config.yaml
n_layer: 21
d_model: 128
n_head: 4
n_kv_head: 4
head_dim: 32
d_mlp: 512
vocab_size: 647
activation: "squared_relu"
norm: "rmsnorm"
norm_place: "pre"
norm_eps: 1e-07
positions: "rope"
rope_base: 1020.0
rope_fraction: 0.5
qk_norm: true
attn_scale: 0.297
bias: "none"
tie_embeddings: "early"
parallel_block: false
extras: ["local attention windows", "shifted keys", "gated attention", "capped logits"]
init: "uniform"
init_std_qkv: 0.0442
init_std_o: 0.0442
init_std_up: 0.0442
init_std_down: 0.0
optimizer: "muon"
lr: 0.00254
lr_mult_qkv: 0.7
beta1: 0.95
lr_head: 0.0186
warmup_steps: 0
schedule: "wsd"
decay_fraction: 0.82
decay_shape: "linear"
final_lr_fraction: 0.0
batch_tokens: 16384
seq_len: 256
doc_mask: true
train_tokens: 173900000
steps: 10615
dataset: "wikipedia_en"
Each number is 500 + 50 x the weight over the matrix's rms, rounded and kept within 0 to 999. Layers, rows and columns count from 0. Numbers have three digits each.

# layer 11 MLP down (transposed), 512x128, rms 0.143, rows 492-511, columns 0-127
516556551502436471468483466489419534564530550548482493504551372446445504554527507387433494489558523484545512518515597575503536536534511496556510560534453520499513486517417497513414480482490522556419384525509473507440467601443519463568433521518374433532364460525592444552501580474411511534497515503515501609590468476510476595519528478445432491451478482483449571430507493423496510515581
562396559431530574550500542435513582510512515454558549521541441536493480487487487542571553497512517505458392614529490558553489471433506492411519519513562585580498422471430495533530535460512586522427568499473509579436498502532463561567534552544561617496471471574580502615566531480484426461472563572513553579451395540528410442515494432506553572553559508543496415496489491483559581435442
497480473494510388548471420511519503385501371500413509594478514492489477445527454468483536550563429405515520419528467433357490521594358586547422449366473414485513565457536516498565516564512522551490487428438472395492537449480430432491569502452492455540515530420449643492492517477489578456464522497514431509583439589554531544544455586572576373488550525465565495595493418549352561508524
580564516524546521474590547596550514555489598501575531485430529540460549502519504512436494472591510506480512661486502480517395443479460436547529436456457450519516511524493555515569400476478432412464524457466521554540582434565382499470521521497526452504502515490469552432509478597519543449545531553481504531434515548529516596447489488597472522520486472511524425491536485422455602485509
539475425470558435537516531498579506494509509513474546512546506497517519507551543516529476635569536538471510449595407494525585445456538484529485581572456475475446458507448513565443586559502455486567461471455513456489477588473433480479473516524484473531512523483507454542585565500467592480508594464550553452579549455483532448474550431536436453452561498540495565537463488515585407528440
519516451534554469528467517605517410448486496488448514477390542597417548459398513437434407390539443568539628594546570604577478497472490554499494441449578748504525540491546534522457440556562546559543450570576490450435484487472493443467558592457592555497529510468552480383475472541518430428520525501464540555466457446455575491451510439499455504497439547429547435571384500557422484421525
485562456496534485495523510473501534420543513540505469483599562529540487423588490496539600554541522508513588482505484492472574534391552459547590496485509502498602514490496509487439492541543438583499620437513456487529525510469462554479357437415510596515530535428474444618492557486547489469503466517551457469455507491481479360459473493498517504496488466449526515504566588534576478538465
467487528493405501561510515489554543532477494463488467483442511556348482449536498464468499551534558470384557549460509582580524419526478381558575527558591589444510480454562461555481599563438565496451559501586502600512440492577449454459534509486565592531536537473495502471576471524490495497524593452485570478525498465474485471546514537478441384427555407508477461530489476474478533538495
573347591524419592466543611533508468409525595450551500503476488479413537581529473481466501544449535587538526357576543571447501510453515618520522467492482531499529460447398365494557440387515465568476521541494514495496602465535433435595507368526529507527529430456533492463457491413584504444409496432497575483483449434451447378536545432541473504527552559493490556483481482423428428455412
666457485486528481554623585526554553525502504533518528583446441647586421438469462560563469444449550474507530496473529418537593544505455412584511613509576469562518657616561529533522465521456433568560439542530575537500455567468525495562574461453442528617481431511460459505598528531586515564594602547457518391506487535537509559510615413500483484444493585515558474500488562545568556542488
450505548460569558467552549466520480371496501544452542604409421490531519558563501541449434556577581560419507425473519574506568422429469607529464474469557514528451475499460480448549411572467486477460487489521536468492431511524513502551502494558485419477477460455535505480422493633502437481425430512511506424564515436512505546499492499477409463479530515487591476393549520508506457477483
486473471489395426481574474529474504390506548559541488523551449490530515395502393502487497436531505523566538504458500504513522531532518566485472484522524504443499519489483525498502563507550454467458569476509467495522482449517540514497419589502490514477495474604415475550381474401463499512525470534545481461422471512572446509560511480509536488452480506597591445514540578601480434582500
397499458511494551474527514383494496483405494509470568524569496514497523587480454495493502517593556587528569518430527571618553522382498488569559488496484437463517490534453537450487515481411437541481506545509486531476382556432556511553537509434521508589422490534538539435467609575560522497540521486559553553431487459534529461487460461474425482532497543493477416495523522495455523466520
482562498393525410433526455585517523504594589506466409530402583523491442484472519520553541441562509453475516467546527449470406500569443515483559500538576495522644535520526517548562442491504497544406504473534415481471478415425501582552544471498566610482508536509554560436547507527453531560458484535494480532462502454513502494447497481521536553534536504506550480447582455470543600531601
563494500620549494506532508580607359481482441507516544458617619526518521492414491460440468651597569527450479468517494550581402580486428525420549408536411500561579497503593429560487482571520532517519493461528419538586434541458606558444654457300533464469530462536488483480453516490550415607479658509370482446476490416624622556432439461483600470416578460349382458406507524559486444532537
466559526508507488522518487541412422507550545480504494400585484461422385498491526497565576401466587488427468464555497493522462561484591443496452505412495506469544408476410493475529482508456550498460450410514533605457464492480500469592409559543483456518557508507491566451481479495448523492461477500549521462495498433560415497493458523444539428549584451498450485511510502502420496578465
549455572483529471549599442495477631456503604475468557390538446571524510613517544502502437391473363373515508461611472536492407486458565478524577494510553583514441480505551468442558504500592498333439420514504520453570445436531533534490511477494499575534504479545433427459485481403507503475544637528470460520491614509477487429431515554469438530517569498474437467440402512567582552454485
501500567464518605640460552405496487507634506446484566533490402424506424588521459452454511551465504443477525490485509529501525453544533494502448527517574460460457444548567424489576468451567472522498476546414475476531545528571454482450500501477526445567598396497591523463504509440537536514562564510498588641464496518473608539502515542565406478461519461497480574332506506518429536466439
497433498596471487481419499460542528478448564506550524501424544596490566462459488500442528536404570458585555449541393455534510523457512413419473462535546462512495456523507387409466496536509474467490505523462518587423505598463543463463627517491489437502475437569435536525556583554390613522506502556623514484489639543503512460507508471425499483508560572505442561487463429540457435506432
443481712505472428485509498485445478435476367438501479486473513486608477474539466481473467584486435544496547500461464512499534382441378597469525481568419467463507557558533516490475495483449420478513522492521479484527583455561577600541434483528354509531515455475577448553460530547479561473474566471539496432577492442555519413534538526499529517517479459535534596567500492501469504451594
# layer 11 MLP up, 512x128, rms 0.147, rows 493-511, columns 0-127
602527490505522513450414424545498418511422531468491478575590548456501433450492569546498502511545462557467502354511510451526406444411581451503470535390441566465595448450485424434568516579472464593478467528467481424465573508418431445537487546406365518456460474459436579449459523513423492502495527510393484459497493534358525522388596594413533505455487506430551547509556475530469441463560
579394431509472588500576440505513477530469505476582538482417572467521493546478484549539578483497578523490520525497517457546551446608448461461475491686469425399422596574606537447417508484429472496515433572432471546430432563420513492574495467470486397383537449490378508451544496433488467545450495553469403498376482489518502527578510497501503610479530443533568489490575477464466544585571
553465408553504440430488534490567506416453451460529490521583518517560533507508524485498464554424560455502492468493507414446395523484478562441516542547522530473377602526520530519558562461471499544506519492449476450464474476621497443524508447401476534409416527405544562498571553526425557519478566512491444494544575538482471477584457540565397606514487532499584616483404523500509440510489
460508485494418510513417522512467494520538452514562448406556527526453523545460456508543529518536553550518592503541519473439592607512510547525430485448506506563584514602484498530535458452571520432472535518467604430445488435466523452527556463515479485501492529448595465536539483495520497514513379499491500415443455588471502515470482518451524483572491517546528546386497548525519504448503
475500560395388603470353606503538543447538523514439439518473502478442598506512570535492440488357540494499579568475565615519592523537473544464481516512404543520524443393531480448516469464442546528363561527473517439423491440480528506465498557463516585455425408474505516553551403480476420540573563501511489485509535512521494475506529477458496419417442455491481482526460568584544608503454
488540516530490480545474524478490455545511455498537484518469486473468436474659462532522473462481478494490415497472511459461560488471382449455445578402375523458500477524462565453553599442530465448551583582446514421498393533444458524521491464546441496551510492586447578454517475583452474527468450537500465514526484498483521440538489528615525477506438522493539503537499453441407514568584
445490516578445555542493516442493480515507481490571538460439616478429524589498422578581550484515469538482474531399552605484471501412549452512466539505459471454524544627522481470545553524508472516446556606477481387481579536399536486504417494571502366453469540528467597587475567475490545560594404509601548546531501491476523531477504470480448431500437536543442519548433527489553463508460
497501537505450612508536523488584536534471523403501556586494564412413449512620450546376499541443593529447497452480549504431517514476434517475453490545485522470535490500516531535528593476536417508514484471487427474545603497576513522585480513460574509479430452397565439537452528477475458590470438470379528489502464622443559479525510523544424496535535542526523497574559507477471523504509
541457456474441466435602613471535445570557457502559505519542534516456494536483439598609603530493523470461476477558474484561476573359421574434482506631416456501557414435596479504475454531509522504504437431471446481487528519507494404451526485435445426465606398412406456547589511431478565514539540480601582431490441532454492576544491442434563460522581558496499479467482590526481474501465
493562498439487487557454493509497556550571420480476422539569433533403564533495518495445483565373557536502505453493499463482597560552464486452500520531555539538532573453483446477490541591503510493499472561414435596430478472496484425484440499416531423501582594525569472450557497543426467589537478513423509616480521506593522528447521493438515516606462456503531529542480591424467594422453
484484442563418513500485578488500532592517484595565471530429479521480505469495480499430471540594552588493521468448475488450545445491490550558448522517478431474508522534506583531483490484539510536583511496493433537466526467503447511543480481607522547330564520592464477537474505523420505491550438444465476473514503486501554491556518465492629495485396496504509566542518536446445587470521
602495475495597495534342497522423545498527443505513490558388531420422535543507496544512524482590461452469427548480609437365528458559480479439524504551578560440404443522536511474474569565461576499567450391476511440469418501509438546559550474537512423475467591465528431577500466546551458487442510510567504532506536575384495552491415496479558542435480545421470589499553518439502462499572
458461461546579486581437555363495552500466390451532518570501467522478500492469520583455478493453485562477540527511482462566583556449575480459457413461416534478444477529497400509385480475552470464603412491454561447473506533462522460444532447493486460542404587408504468597461547420472451484492499465453518524561507473447441533640481450472389486543483526463463470537500559470539455467480
450514426410471527484472533520685435583551563528458541486540455435538542524588534527533465554522494422462406530501506466517418567589504564370480478431408480612582539377567485594458612507549547477457504521537498455519500509491566444456505549512489447482515478510478614482546433574540516614522524525490622477552535417503647527542460435563560480670394502517430470561354490415507390372560
553526518551514459497573512484473443451454557569477516536485555511501519567563491433517529491538439538454566529462529447486515483470461476607413440451494486512496463528509504480470567456511569461537534576467565453484414476539465509529497514491473662553480492459489525507484499473441449562596512452437520491519628356427561473556508485496443464474465512523511541522523533475514490461509
524513583423432421508529418436542584536465458561487507411420427557485498525567497530545477515532490451505578470553527531527472534475486482555499533493467424572536572533572639513459489529546499529576509573451542451453565479449548483563576478554500437452465512462519423508591521467473519516541469534543501496515537520521464458467512552472535514493474403510616521574572542466578431490584
491493512470509546487495649552510442491546421437489505494521466452395584501555612527534498527518520562436490438547491497511447454493484535426458495591580481585550547558470605548439521423379434449621464483552524431486506531555473582513460513469501478512550510465411565482500531598526553479483507501466448431492448463454496463585478524626448478520417548538468539521490457475520442454475
479567527474595545461614542461528547664474450474524527474517512453501498586559526560531449423533466532476497521424511440560475460498471516450464412538497526400505372459518483538613464516610476535433546513513516537491625410469479485529524584391435445455526430477564569580501494528492439539551484485498503527584435422509523459525474481453471442535526444566509507592530560488471509419496
456535465423529432469538510506509468479631462488454506439458562472410509586454528530506499484411573451427466548508448475548441496561536519561460476550516455581498560472501428520562580527409458506479431531506440587533514470506408483576551597543417491498621578493469465534557498533397556515453535527469496582476603502551483618511510533419544541459526586523499536395527461591553524521529